config = dict(
    init_std_o=0.0,
    init_std_up=0.0323,
    init_std_down=0.0,
    max_seq_len=768,
    dataset='wikipedia_en',
)
Each number is 128 + 24 x the weight over its row's rms, rounded and kept within 0 to 255. Layers, rows and columns count from 0. Numbers have three digits each. The size before them is the row's rms in percent of the matrix's.

# down: layer 12 MLP down (transposed), 1536x384, rms 0.0447, rows 1406-1441, columns 192-383
# up: layer 12 MLP up, 1536x384, rms 0.0512, rows 1407-1442, columns 192-383
down1406 088:114134160087152120101138159136163148127105064110155134089114123129170084132161183125108117128164117134102178150111112125095154092164102104132105164117142114106132094101136117154164111128126140180120153120145158131123102090131129105099109152144153100173148097094079137114134152115140222128119132137139119153119101123122168153094103137097123105117120134148109092135149072145141115088178122114107192141095130119148099110137147104094125138154112105110115092161124158089114143143158126112116162114124132134121153125102160107120084100096107135148137068145151155157108129100093161138
up1407 098:102089140121085133151115165093124092126124174148155121184130120149122123160131140158134131163081123068086134153122130154102132120154110083148147144161149066157137139109142133130148131119141125136122098123132129164103148113126111131118132098144114122125120096140139119106159100109122147132107160140152126142130113128148110108112145126096136133118104152157116161121161125111103141134150124122133122093159102129122093153149126126131135141118130160132074132125064112145123110160119110117153106116171184127137105123124159149074147147111129122132123097091103166131129139136145120106
down1407 096:090133168112108116122122137148122127106090134109101097069136157100163107133140176133087159117110158180170130096159099169136090108099107128111121142133155181107154123111175143109127149181126140124113132159114152139068055132126080191124112164110145138107130147119119151156109145109123121128140148109112149105142142135119117159116116119140123108143090117110121123130109138092130159116153161108154141130168123130166159070105121138119100122150111150114127115140181104147114084130117132153120177103105085135119129135113092128105117138101086142140129082133118146112142156104119127138
up1408 104:128102112111141122182138122154100105127166097113164141086129130112139085075129136095156130134131147123124124129157165136180090098135128099115174149132117120094116126157137158142116112153137093136140103148114155136113111119158101159106111121145117134140111145106154110146113128117124149144072109105106099089108098149099125142156094140101123137169110131131119148159118108124123143093152163117165110155114105161146113105135119112165151115160109084116135164118092179116115138104126157174123101157151129130139145134107130078160122161158115131119142096090126117124092166147135145156
down1408 111:117064146166123163131167115154124160148126114126118158149128114106125120137115154075135140143100083148141139113118116114122148100129143135104110165144107078138117131163122138080163135123116135108105145122153148107121151099131127112127097155138114116110154116138114134134182090129133133118095122075095128105112124139111145075124101127110136131127137152161127108118161136133124119125112107112097102137119101126124142166128134149084118109091166106157119123091131062158164125152137101105126152154127114102150098139118061175125153114137153128133137157115127094102125127135112158139
up1409 106:158111099133136114167115143096128078091111121125187119147102111129152143115105148144128141152125118127134112149120164150167114138099145132130179147149108100130143122129107116121087119138137145149174136144122170125135111147164099146098156120137125128125146166107122168134132113147101159110148147150094107150160099103116135116172136108156098131129123094124113129126133080146111109108163147151092136115094118106083112158136157134092116091158140116108144142104103138103147149052123117123136115113113121084129122175090153095156128158122134160133122086130151139123175156129093121091
down1409 106:155161173135142113102111116142098103128177120123136126126107101171113146140126126140110112100132148133148112102136121124114101125117152132152157119101153159156123163173150112153134154157080128120103084212111112113101120135103143112117156168154117093139104088129094054126123162156134101107103143168137104122126167153125101090138139161106179118144103115132125161123116144104167129142100154103109127104166114148104087144074104106134126099115141118139095146137099125114126124133141126085133145123146099126097120110139122147110115120115117155151131156099127094117118126144167179167
up1410 100:162118145167129135118089075137144152167151147147139172128105153117110146115173105131090128114152089108133137128127131120144122134165102065103143178137152062149124130128083130203129131151108158168149123095144117149139131113167156146092112128092128125152114155091138093141158152087133131144099096099123130142139150132117108111141130090133102136131104088114126135143161093118108109130138083141115137078100095117116123128146176170141134066148084105125116093140115160092128099115116136117137146146177180147121129135114139144159096156165130199164092136102144145144129131088095133136
down1410 110:160150102122131118121133129161128126124101143142117122130134172143077105117115148124113150111140102171148174129111111164147122149155136140098137152129146176112118158161116157127151198126090164161160153068111117116133136059102141102144080126164134095204142133116085082142110094124112119139106130109121144135099131158077140117167163124161116149044156133121136158116129133171105178129116112143113138102104124078135090108135120137118123135135110153128091166126108118150132092111134130101152126102131117103131170110126129160150155083165151109123088153154105130156137105159120119141
up1411 110:139147073154120126104126133139080149156139167123142096147154129126089140123134163109117125140106111133150094138139132115112133158129109095122106137163114127131153083174136182140114128192133137160148133102088105096155167123116134096122120135118140145141138155130140108133135103141148135135059108110071109093103112155121103135144145149086138147116137125123154097124143129148103142104140106101122109153154117128049167127125176152105151151133101152105141152124116158132107135107181107105136146159091145150138096134105105108165155140105135115116140117108169108119131141132111129158
down1411 110:122124132116117093126117113146120118149126136152097101132116114133095115169133151107152143163106108136167138081144106099108136114119141147136174086095121137141115122121194162117125107163112146136135142106128134166114132141155153142122095141073135125117139139114140138097189088132077101104135125086140106098120107139108114085088149107155100129124143110136145149177104078125124141135106148112164136155131191116119146175153126103100117136132133139108147143148151152139131146159157130130146086157103127130138120152135114144131084140115146116129149115103139135166143075098159091143
up1412 107:163182125138118110145142135128065124151126133118145113154116114154138148130058127135122134140106133104137094123135122122112102112115100130140126146108125143155118128149122123146160086106140103157157111161090198112134146117099098108082136100100095114144162144168172129169129095164160111140110146129167117089086114121114108127150143161141128130124167108139121070120131099140144116096122105110132122147144145135139147120128132133128152123135132131070131155140135103102126145127147104100110111109108124143100122139117104133126146108130127090142126136122131094115154146102114106093
down1412 109:129115109124132120138140038133132166115117100157080158102126209153108110141149112089140111147140152147161108171097104089136127175159100099073144082127117131118145132103159109085136106151092120137107109119109153150091111110137184142126117163183150140160118118140119153140131096127158096140102138131130149119119132150158107138087138077127158131105103127140176163147111146123158127120115118125078119159119140164115119171108107139109105150127125101131110112130145156122108152124143160128114123131091100107155135113124101129095090089117114144112108141099141098154123103127081187117
up1413 102:115138133134087135122117107139127153118140104126126152144095116116099143114141085177118129181117116107131160121128124162124179142207142149083117093175088101107105070157141148137125125162107159179112119092133130154156104118138107123133150136145140121092146125130129114120112147111095133163116131121085119123116122135145095111140176107098155101116102107138124123117163110136127154136118083090088151156129134167141164109118164119148115165101111060130164133145115141141121094116137121116144144128155153145130140122136112146165119114142125158171108137119158125157147108127127130093
down1413 106:124126132153143113145109110135145130142089132132145146105076157154136158127110147115048153156153153118154160107136120159147136119124137136089112145067147138139117171128154136139115160103151154095142138126085121108131116108092116108105119110119143113133162150139083119124146115099135156118100127146127127171126112143116109113138195104145114130118140123147114108127142119203131142184098088138110075130141097127136141078176141102112159119094123166086096124099121167117167094116136119085133093117119161129137096187142138167133093100161155127104120127149089111105125119114136115172
up1414 103:194183111112111116131118133132086163147117102108140144156073133158125121112097155164120090132154115128123118113138158148119129076125107146122120176124058119128077088134136131126164103132101135130128132111115118165126148103151119138125139098145105128100162153163093112141164185111127163109107102112099095091180142130130137093123181123094113108119107154134137109085124102153099143168156094115150158126113114134088139104137114158121093163122134126101138091113115124144108135156120117148127096114121154187114157121111141118126091115139158155146160120137124135149189127152125152120
down1414 104:093129154134153087140126105129089106108153147131092091113129161125160131175093114189178128176135121156120109098146119088138099075137099141120102116122151135161161118069116104166097128099143137143129123113109105119116124137116106121107114163152122104116131141118091164147133101135162140140128104095134140097133138126097133146072116140087118150155076143142114137122124143160101166168176144127133137149110097155084109104117103112093097177112153140133132151125169124112171153107126122107092160113092151183120144134101155105094111101080099165078154110179141160148107113164138139098
up1415 098:110136137120135117144098142159118154134107125111114130119139176130143122128172161090111091164166127117153117115139126103129106149118105101084166098100110114127143150101117161151105142124078143156180112134092106106116132089164131143124201146111109117179109178145137113135113103096170140139081103120136117137148165163158098109134139164096086111099121148118174154146137136129103101124131127127141116105146161148103138147132161117142108110162137106127117125123136154162121109078130178130113117178153148143135111143159130106162107116102161130143092101134160102115109109155105145118
down1415 102:131101124144125136099169148109142118122099119150114122152130113101165111151113144135136177126089114120111111122112120145140121160109140102133112168160152144104167106137120139131148164133152103136116161107157154118136124071137124179127144127102135141138208121144129081091094158122115181143135133135150108144141145101097145134136136135144130166160135161164103073155154108147158095146145124168122125166071143109140153083135135124145131156141114158117123125117096144103120164134105139100137157156106085151145090136120128134172147157160136111112140105190111171146142121141104128093
up1416 094:129138095120116129103093201119102119154168107106175077152139162121152111124097147142120133165120130128122090139149153150149142150108140127127168182142124089107107129170119147135113131167117134150160134090116158071136163141141136122122109150127128136115153142137155151111107129141085113115088138164118112080116121110148135129110167145151108118123158116190126120128132102126116143136110094107100134109118125139120108134116141138142106158142143102133133111118125111182161121125094116117185102142076118167111176127108100106122102144119113130117144126200192148066119114090132155124
down1416 098:154148181117121126153130099114148095098092110128128132148118141086111134126143140157160071112081143109140102132157143137117151124066113124134144130132141163142138120117107134127159123100097137122104134142112105174098119123139109119126136125121135132096110172142123152120117121099127173135152102159102095119128154127079118166080126142091160092130145130127135178146076173125127108124168171144143165136080122144122148134151145137135163151133104144127114164128141130127154098103088158146121113112161157109171103100098131107101130140109143155126107066111119123104139144143127141142
up1417 096:127148093111129128145118115155136182183150188147146127158104141115107108138160117142088159120126105139109127138102120184136152121115171095101128088124137110147102139145055136098129174107145097143142173128137167098142126131117090125121141120104135172150165152125154148074157145179094091132095148131157129120104160088120152106108156098131126141138115116154160125166135102122171102138135123127111102125197121133135146138140122133137177105138120117082139117132120154119118118112123097120165180139151147138137123122137134128134129116136109153168121138110130117155137127116106107137
down1417 095:109138126123092098147090099167120106160123125146107100096092124110108122129166119150137107096156139166128112112154140146135137124110118105171170069135132138157203137086141125154130123088173122123118127120118129126175101098091115096148150175133114104118109158137073129140126126157153128134116142146150099109107134148159141092111127153094130151104144118079151130144111135116126121163141099087125107192117108132105101139097129110112126154144096112163167164116109137136113157148118164124082113113140138119129143180142141141137110064125111117101123079140188157195147142147113132131
up1418 114:152143136159129109175140148121085120156114125087127133143152114122109171097144141112130116121088121136108119090140142120141133113116126133088129126159116156143110149138144153161100171172110151103173112155119130100116157105140137143132144108136095105152168137157149104105111083137154155128126179114137118104138117199118143118093126153097106104116122136136150150083132151139141102134157109076105106070162131148079101130151155136144174080158134059136140142139171113099130097089135120107118122104117109111093144112135089127141082155141105105140084123125159094133124138108126129133
down1418 115:059086131132161146147111117142109161105135122115158134133081138109136134160153095132113082162085095176135161142142146107144153125111098124162148120116141151179098127114111146142102133153130175165147139104093155130145112177161106140118105150107137136143100153160143152108149127135060171187148164097116152133126154124087099093110146128139112100084148100097111175186064151123157110051185090141109127117193110146117136138095128116132150119185139130113118116131096122133138112088207122116170129105158119111127134148104137105139113100093138153159120114139113107138098164130109139107
up1419 103:142142118144128116152134108149125168132095103149155140129104114090111142134100145160167115199164135157123109108125130114162134147129101089138151087161110100140134137110095157153072110121124140135125127101104127133140105142182107142124095124083146131131134105098147137072121130140119130119162098127110142146150103080117128128110146161120100162124184092128159170136134143085133127140128086137146125130157119159153135156125119152155132174138151154087172107130132123105143066147116128135107113142152141138099140132117156144159174111140094105150113131134145115117147138141114145145
down1419 099:134127104138133160080193137132164113111139125112115136111128092135176142106153158127111106127116117093109093144136100158149119164164137144102092139138165128092064136098133123148102138109128178144116173162127111137143138101111127128127146100173135122105126129114124127192136139155164150129109089178131078141141116120121137109077118139129126129152111115136153117125110128144136126101138197131139086163104090120123124137154134156128115101121086123117142114104135164135128083129103145156100093134157101100164148117134098169131122136101141149127147129055140083151138113100150164140
up1420 101:149142131156113122135116153106080101120137116144148097149120130123103128149135150111160124172088116124148115117106142129118164123194155121094114149108096100107080129092167145156148103130146145117127145129106141123116122107100127130133099109160161123106150113177109131104153111176115102160082126128102091138140108122099138109116155119079113155124122147115100197114137174075140127130096068089100127106110122111138143108140129139183157155140158141102106101148131148100138145134124152166138142130120137114097141115147087137101105146157131165145077152139133094160135154141111139172
down1420 100:133121106145178138106125121131138147132093102083142135121108171108142143164161125148159137150148111143123128123112120151126138123113124117098107097107154143177141103096173104144157141139131127118138156063191142111118112143152141125146111177146125117102116151130125097138110184149131089141133079129114118130074146103154112132092100131138157129085136105120121114141117157124124125116112117149131121136110135117166109111116110144138145078123124130079151123079167137125137147112105109129094073153139130157148152160110126179140131133105129166117126136134104149132145084139108124144
up1421 100:137096165149148132151129147085094097160172091177147116161125162124170161103117135098125118123072169102155149163131163134172114138089156155102133135101154103111135142201145184149097125151142123106157134096127129102112133122130135102128164109145132152139153097135158112084128121148118119142097141139121120156145098114124145130127124137121132098082133122124126104122175122139117092124145135124126119112150102127098113149112142124090117155099127150044112132107113134148152128130133107108188137119132146095127136152104101117117100147123063087128127082108181122121128148131122125160
down1421 093:105102095123072153134106095142133137084135153107108101093123130118119125128118161150116111167139117133161140107126133145110133168139118109130165089107106130125125082115139089117108154141140117137138135141150125115104111141098110160129106157138151126109153168145136102167165148132162171088092111151138112176097098158151113117120130119162103111097127178110141151129122142137084109145161142156139101102105137175130171133121158170160154132119150130111109145211115116132105181146130104155175106127168138096153124127180100106123146085158198063144154116123107143142110142136167129122
up1422 100:148131145104115135121130137138147167178122116110136136150072123109155166153075171131153121107121118132132120159137133121144108140131138102114156177097145069095141157138110160111145118173141158105155130135096162103113220109174106103133107140130157104141105095130137142093143126126144133148148161097167116146157144108073119130122146125167105139128153118146137171127121112150098140110136149131126117150090083139151107113126140129123111097080143166101126122136113131097122109139116065128160130151102163112083134121071138128147104103128095160123106118171129164106108131127106137141
down1422 097:134127106130094157143163136110096114149095162131099114133129117161128115126130100139139115134121117177077130110148093176132093120152118147121115108133130109129123111135112129112130159118084114123143107140131154128107063079112084194144147131122130101083146130119127139150135130121093145108134126109111160153123106151152139125121093121092092130157089133146143163154136164161136119128141130120145069122106190142156148140106123134105172096124152146127147149155111148148126141106099129146137123128142125105134139112136117159111120110119160167111148172125152134054146122153125141101
up1423 102:150139135159074139126109149157134165141150134117144130172106100159102135144078145134119174171117168167147096133181128168135121126177128135095132139164134140093115177118099154114144075154100092131129153103139141143149152122105152127150133159110136104154119113158097096069139146116091115139095112152098043110141084153101102094138154131129121145103125123154137162093099151102156116154123120095119121182119110106153139114120131155107139130141157141100116113117167122097167134115128134146142160139168142164106107149073101121134123105127138135169135144141142108132114126144124130137
down1423 108:104124145136144098178113144060137129103146108105127120150128124168105175115182165157151156169123097108122163093102122136099135125172086128143145089134141097167154132126105111135127132099126100132123162134099139134108160120133128093146139143142118128114124143147128169141130137139153191141166139136147083076140121104132119127116100120108123142198124137113143107074105120140136114132198142113160143111116101108134113107145125092119125123127130109131052135109144110147139139110110115121143114094094178127142124104125111113117169083102150123085162043157132136151128127102081133123
up1424 100:145132114156110120117156148136096143151150150119144150161161153116161114137149149122094101137107061167133122096134120123125152140151137099127219143162111062146083096150129116150143095148148151118159138092100119115128098112142122127142137049107113127146212118116155129136129086117095125140127143107102133119137144133099151130136154155104109133154101133108144165108122138130093111103113135126098123159094128137128169090127177159150147137194127126129120161108078156132161167097136120123155164167147161116137104125114128109140131125123120075114118132157128139130143116138103123119
down1424 101:111100153147137153157073148140131114153156121158097128167083129094141130102078097107169139108160149148106124169065148099100135165115143127135146141112151108108145138149143067144103130104112129130153115158180120100122087090132123130166111132138113118182142151102117152104143143129123128133115164169109109103141173164136146127115125149188106158130181157071127144147104144102136124158126184163100095159121151137103100148110134101084102110144094124092157120156136149113136154130163132150150115164094100156161089103153136142077117110131112125137118129101150115144110075138126109133
up1425 102:131112137128078127144157155085117116111141154092122105134115128153145123149139111096119096148075123140134087154183138124121133137114126095144146132110061129135123115126127184127143139144107134139142152144125097100142138099164144135121152112124116100148145084153116114111107071095152168143125155089112089146106123176117129148120132133090104141143154092120130133087118148138152115117164169049171169143177115129074105121121154126125107110148120168144128156148142151135164106121109117149142101131141146135088139169125100132128140147134144140105101091138112099113175152138136144114
down1425 104:142143095138109128092099126135118149148080103133140171101163167138122116161155136080140134119112133138133138075112132099144091140178151161150162099117133130131118140075156110144135102144124094142139111090127172157135132136128107162124124154155139129106097140145150168135116136146101115108142117109106113071140180151125138070112118148117131118130092107099111139178151140140121151144097105122093145137132111152097166182130097138174145136146112114134122135090096171121132134149133115117135133157059179078150152126146158137113116089091088110098146121118160100088099098140129174144
up1426 094:152144138148148104118092129147129134118134123135133179136091114131123150125140117094122110137136149139144146164122149070146131105156141125136128090102148140143114179134146155111117150117144163128126139134138124115135175118143092196169123115080095113121164134103140136081143124091143147076117133126156100153129127087095114126093140151141148129123142073191136124137172111138090090122133114134136137097144096168116139150130186107113147143138141085124120147165139100133178119126125109105174163138171171161063087116115110108173126114119149120154137125170148143146137132141104150108
down1426 094:149179134121098101140126087130153115059147092138139112107144125130128125156098126136133113143091092112117182156092120159141135114149133148127118119127146126136150135122119123164100156165106095114133160080152147120082132172084130138104103116092146120154155123133108128121126153091126130137084132151156137140090103131116118126123140141129147110120114115162151107116100159176138112174116155133131135135105103089167128131139133119108133097104142126136115167098176114181093139145144141132137115142131165126144132145117172128104160125136074134141075144097151123120167075124083119131
up1427 098:108135152123121102165123127112124145123163098123189131101127139151182109186113131119099130134134128103169139125109116093142159105144178118113156124135110129137094134165110164166127110120145089124160107145109137123101164087111125104111175107152132144144140134127083147125158122116124114158173103163124112142130128111084126112099142137138063105112107108171135183162135122095106117132136120115128165133170131106111141116074174138149144176148096155123146110134113153103134118103129148145133158141145112124140105121045118104181109123174112132110104132153170102140144114106125150124
down1427 097:142138161113114084169125114108129125102113149156127119118164156142118125102088137112145092161164148119113109123143124115148099096082120163125120096111116115149152124120143131077157132135134145095143162168141130146099142114137122160133139172095089129112092157145111149122113117079121133124125128143117110142138146180080130150069091118182143148136085167102159077145132161149123146110173156133136129113090139138131104113144096107105161107129103117108151113125116155126126079099107174167137108073112164126136136155106109139136145090148108145142135102156167138165129069087135091125
up1428 103:139136101145135116140109169149109147116158099157113148116120158150145157144121139145109144153118155134106114130133138173192106110151154133110117141178108156085131155152086143096077117115097126172199133186114111130145140095079130084138127126124106151137133101132142130100134091135131153110105119120118121117101109153089114111156164172153106183124153137125134134083135130171117158084155135135145128161092106107158157135096148130089102166107131154117148121154132113114124116114124094142145136119134142156115138163124134096125148108139132089134123120128142095139101091148141129119
down1428 097:119111157145122131146125136107131165121107151125105098181158098119110101154124095134113101103113144190107117168129122089106106132148135147146155127084093138119139096130121128105143129153097099121118162113096128114132120110114105143109106089146106117114162116143154153111157148136118167123141162133112170124135159126126144150119121119134154144139138137148117137152121113098153109132140185105110148116074144139123099126115202132107096124142144117141125168112121106134110136119149155124129128163159120086176108132094105133122125088152095079105103103120154132081121164111118159149
up1429 104:127098132092080114119130137121173133129122139143186154159125137133134128130158126107132092146063107140065171128149115133133104122145194103126109139142120138095120056128106132184103137165146094140125119118114132080142140128175114163155118120137119132139152118136140159154108138090111148146083148120098076140155135191132139153123116135112083160145093129111168141149149092124111116084127114115136129090124139109115099149126128143117084125119118159124094115142159127123103205120131094171145116166134150122172140159128092119084132148152123104130098109119174147148106131156123119107
down1429 103:115133160145150127126124139123115130081136075142110120159109150109117145116127097110138155119101123136126108123108076148123099101125151124135126131168148175120126137176156115163106104162117099138102112130155117137113148119137132113155133119128119148113120131112120153115142141114123154144128118120123143086108120117132144110131111098142142139126120102117129120114134086105125148091162114115161158115170164057117150093095167129168109169156137147133145169156175169163083131170151140126136123136095088159134166167139079107101174127149131137127127095135118156110121137108111181150
up1430 100:093159097114121119143109189138127120152152093110194150095119153109079114121099128147138177105154074101108115153140104159143092091138155106095131201166113089128167123104116141122111135118124167106117166102123166118146148132103117109106123128110179128097137110142124116107177156135118123120153148128122147106150157074088142105115113136110119120156084113148113110108157150087100135143125140097132107083125119128151145108133097155134123156148137101110116112130080143076162155124105120157144097119137158164134112142093092153130158133156107154154135106155116166191102128129108155162
down1430 093:139149144114163109134121090088138147097107143144114105132093166134126134162146114100142117175126152159160153120129087112123111128115167146125137118136148161123089130134151099113143121158097141142106145143109149058140110109084148177125103142147126098090098149135109144102076141122132077126139146137146084180125103127144107140154073123156138123109079111122117160177169142129133149046102111143151133156111107127164131098117114103114179101135113154165138138148137118131142122132127142138123109121173107152137130133154174135158146081105121108134114149109131100124117103138135070108
up1431 096:090100102097093109129121125132138143177141104123119132149099178173118146140126116111113109144119152181133098145111162127159136136129167147131177146105101093146134163155112115121091120097084110174142127095123091118095148116130100143079127115125105165121146143145149164143111107121124139100114114111144128129107123183091079165127160134133142137121130112135125103115098075132119115115151111105141103127146121145108124116129142161122150124123146084110163104093126136100150106098088119122126146148118155167178161136122129113174120131114111137160110132146141145123162117131155112155
down1431 101:144136139120081109123149123156126126133144119154121123116193128103096125108090104153186129133137102110151115151134132102104151151199153132131097115130144176141168168137110149162117125120133096130121126100138152144102081124107153152149076186075152095132193103131123117097136138128103131166092140150100122138149145161145141099110142143120131141122176115148105157101132100134141150122127106126127113134122126154103121136138122114146116166100158091148159144167155180147105157120086120130132129143143101163098130139126092116110137090165094138093108123112096104150151159166117132115
up1432 096:120127126154146101142089113079120135181110098102117162154156100166122125141106091144124124119080119120121114122139139118146108100130101122074118198169141068141141095104093136116117115134113110136128114106106109099160141113081116087110133077109141130131137120128134143118131143125165152137100119110121152138123077121115122099151118142138128181130075091098095149090168142136086154132127145116163128135132115145136140126145131169150095127145089104113136141141127165090166097170124136160132133133132134134102120164120135122107159136119148103153149113085123160155167180123151172132
down1432 096:097120143155179099125115137136150140132125156111121135135125126077145082092126123152120170126157113124133124145135112100153147144134100133126128085168159112084106123118082138125123133066119166145149095098135125141164111146158119120131142135170136157126164157101147149138112131142096130138129127155121114141125095148144113126108122125125128148152116084136146148145168171112097126148130117123156147117138149138090155114153150146114070130131095110138154116147090090120164084104118153148172095099116072112110136128110123131118082130098139140140130129166128096164104135111133124113
up1433 100:135133164100098126161115124117134124154195138151130122114109129124107106150139140125114110133135106145112145138133132177143136129093122110135185175124099087153115165134066157110115128098103120149179084163122131086127153126120099095134139093087146103159142102161115185184147130144127168124116161100146164143119130124125108152149139129110083112150083114123079136096140146119154117131158128135159136093134120121133195162082114153155100144085113138141124128150134116126119175144132075158153158167132164154101127126140104079134093138127140139176127107153101116107126156150159142147
down1433 101:114087113133102127126122117108114084148138122112092093144121158132141111112162094127146151107099146135149120112124134114117121104081128136133128097139101108157078086162130086107178092138099118120100117152119141140151168109123144155181138150184145120130146100139153123194071179146112140157126154150131094169135103100138157137131128115137123109116102134128101109121197174146081161101139146106103116115133137154150107128113126103140122102131158159133160152108128132112119147083130124150127111125115130109095156148131161152122090090113144134125087110072138150125168123082133115121
up1434 109:133114135179145138120101185112115155123144152139117133144077105137119151190125097157109145137128144118119110098155148158169113148155158135111124105137101126138121099141074095152096130129146135182131117174101186075160130126120110090130131132119146136144176136124139111124134114161109149128116118131094118125124112100169129075140133148076125123156132104132136092125147152120104168057131160130083137067111132101143138141117136135145118200139160101119144109144108127114126133099103114111133136148165147169128125158113135123156131152117119120152113131139145125129120117149122129137
down1434 105:138174116090131119110151149139107128116133103137147120159123101092136148118120083109114128097128119152135138120166147098116095115095128142132147156142117137135107160134136147135161136109160151149127157117127108140098113099175145138091092112154160119170116097136143095145125161164186142115117114092147140189102168122162104155119147099123148144096139150101136130094130146152126110121137093115148149122130159143107124111057175138115098059134078165113144112125150102149137114144156137103101171148167135123114112103161139130146107139174091121134100123116120095106162166143098145111
up1435 102:154107074147124109128131168077110116141167117077114143101179138153123141130120137106121141101127127156133143112130140121137162089113131133089155096114125136147110102094142152173097145141140139142126149114126117144174090124146126121116137157099132134128132125134145160164080151122098132163120191116158110060086122125111115117097138135114131156156160093141086163175132124119131116127135113081111091126149131151136165184067171130106137124141105121115100150119168142133125109138143119102142101138124133150114143147115136138142157180132115112111112121143145084128142124118129140107
down1435 094:066152155148150130121116168133122101075096156112133106145111141120186184152125161115068117110141128145159112101131091103151129029077114147158112076151157104118156172129119132145099126137115147151117169100086118145137119146077128123119116151094129136097107174143140131112106148137153133134136121147182124128110140111153150109135106113131103141133123113120154175119155125132133130094141155117139146112118121155170097097103140125145121128143124175121101093123130096120160068121084134121151151110133141114111114106150125135106079136151094138144118141142071165082113117096132169118
up1436 106:158119162164119097118115135135120120141141160102126131117112117150131184100166126102109094145144073073141135130132141090131147134128109129122144147148131112126136107122089118109115161172097143153155116167109115095151133125132120146099178124145150115124122148127151129135113168157116131125136135153134109150126155153174119128127112109134110140165132147155118093121193062100128113105135117125106113087073140125123149102181221154168131122162111109129126185177117144109130117144142130089164110169145151115089064129148145139136104133119110168177061103130145128157127157133148125105
down1436 106:084167162096103128135197094126107195112103130154128120151148155119093158109105139144115115156128122173155130140064118121103117128132094136163149148124120176109144150132121153120127127145154124125124155135114136134082104133147146121126114123145151111163143150130102105099160119129105145123136123078083153104142126159069128109054112149145152114126104140129114089144174152138155124152132141119115165131106112116109113119141131114103094117132161143143144107124145151102128155138121149092141164120152151160126179103108140107151168096130105073099103112116147114145106138148104088114
up1437 113:174177146117159097132127151081087154153122113120176178168135163134091130148087149128133127098106070131152127122124164154120147157152156117101101159174120149127101115120144135117128131146159134118129144138115171063193105113094119073151158142135156160164176112119120148119129093132095119138139119139100086184148111109133123147121186122079101139103113153131154177115158130113127067107145082119097131111116127159115145116125121147130131149199152108141155156091091168114126139110145132116144172148117110123134149141109107091154121145124157135173132094041129088136143104138104137117
down1437 120:175124152143118163105145101131125129153119133146137090094140152114145130123174136135142145113154142104171130141123122169108130180151107119136154132105130094066155122151132147121132099136136175121108106099121139159150128166161132109125091117148118077087145128138096125127153117129116074142152150153149168121144117144140093110100107172115123094129144150128124107131118123106098108101054131116132121070130102091138119126106094091143136119087114160127086118128189135177118124128159184159129123099123134112135100110141179157142115124127102106105122155138120186157135153156139130193
up1438 103:112121117140123108188113137136120150099174107112152149140107121153121133128135102149114126122092118122135126135124140173124115079128176136108107179165117116089109145129142139158132125117105118101148146152090177165122077133121144108112126112159140166117136122142118138125119108103106157174147084129103113082146156129156112102147125088151075102149131086120116119163147108097154133158153119101166154164138105141129144130135151122118092113116114143105146154105104121059151112119142152100110174130137110133166106164111102137131120178147061133100098093110120161157105102178127125116
down1438 109:164147141127121137084139129118110151121143076167094123125179092171141114075173114112113128145127129135115086129193154112167104105107162105126128174097139150101108131116156142140138136099116142134099138078156111141099142135135134127128132115113169142154099131120112106138130111121120123116121127159150117141132086102150130137099116117147107159119123100165107124107163132107064149183134121128109116121103176113099138140117091119108144113164128149140154121133156148131154136122152120155135095113125108138147168132118153150143156100103158123141151139144100102140084108127120155118
up1439 087:117160165155114117148119139101119126085129122086157145128143113134123159139110134114080105124138059145145110110129133117146159151148154130066123175122126114148156098115132093156056174146077081081152124145139153099119133117139145144166109137108102121145126122096141124104144123150143162139103134146133116111139136126141110156158154151127113160145115132134113159117130114148126090121190155134119161098136093111149116135167152132157130110119107097123111100139135117103156168118173129124130096135133110095117154147143136097082079176131102164172152103108165113143144101138137141107
down1439 084:137156121134151159119105109102148099113135115113086132151126101124168170116163142091033143097133128137115114154175113115115135081127113152123121090106089129140098095088131145135120154118113104113141147135166126132101131136090171098134128126145103097098080134121134105118121168122117212115144097147159121135146117134132131136104150096167147130129149182141144117111185144117107132126219145145124109117114087135153102139120130145155142104135124147137094130129144131110121116165089128137123064180106122118134119113149123180067126110106113106108100112103140141137156160045113090141
up1440 099:171147127163144151116058141101108105115137111113118120121160141172139187100109101128122124144085072101107133140125149144131131146113140125108149161146155128160133119125140136129133132124146128138151126130096153096162135115121126140102141120086177108125121137136119142110168111162085156139139118139107125157125093126110119151097115144094118111122135114171099110177112122101119147105132121127100106081118120111124120095101164114153112146145148132145102190125104147119164115092145139074107143148141117126138054188085125111128136107179123113147124095137166153140140181107069123119
down1440 102:171095129133162151118122138080149132126122128111110177131141104150143108114065155126165112129133111113080168118136154195143124135057127135168127140112159107126163110157126143080108151097143132125132178143129107071114097119110168160147136116090099118149124092135111135133115134126120201102093156118177121127148096157137108149129110150115111130146144164116091097117152137151094087120164127156162089147138091088142136123135179117134131129083106111141138165133139129107128090143145112124173161122111139100130086132117175131157132145139161116161143060096076147123137135161150092110
up1441 102:121112120129108124154115103166128137145118140164147141123090156154113123127153075114061147185166101108161157119085093128106120126155147082090136124088098085146089165137116108156125149096126155145145168131143119142123151104139112149109154152116146155124142106159152174126133097147135128160137138108119111120116129109131122098120132115111130135129102107121106144121127124118134128143140107142076126115095151154125139152135102168173120183129139157098128111102143154127151148150121132113153156118131145157152106127109162117163113109154087145125122133124114144150152146142113121098
down1441 098:129129098124187124127130153187126160113130135126114105101108157123168112131103166138101117081119099113092110142086127130114129186133131124145132126141145085145178175125112155160142157138130159155051130062129160109127133053117107103150111105137088146107143120121115087107131176149137109113113129159168132150127175124121189120148130132147129179127158118116128125127122123143146157147072146140164122154102069100114128110136089129144149124087122139117103211139094119133155139097142164148082126140138150121124142131121075157144160095149129117122119135103158150132106157162139103143
up1442 092:112112120150116107162150127116095130074183086128112132149116125166115138170151120154164118162154140119101138138192145131157100140210165098113125161155156104130127119112142134106140129162136109169164105119115184171136117095101117147114123108133137174134144113167159114096111145155129123127087127154147103114129157133132103094132117134114113166127142080140144129181134117144157140109123105117123127130093166154137139119091131103144160104121131104147210122138097152119129105096144149157125128098152132085102117164128134122148092134147098131127139134120139134119131125129088119126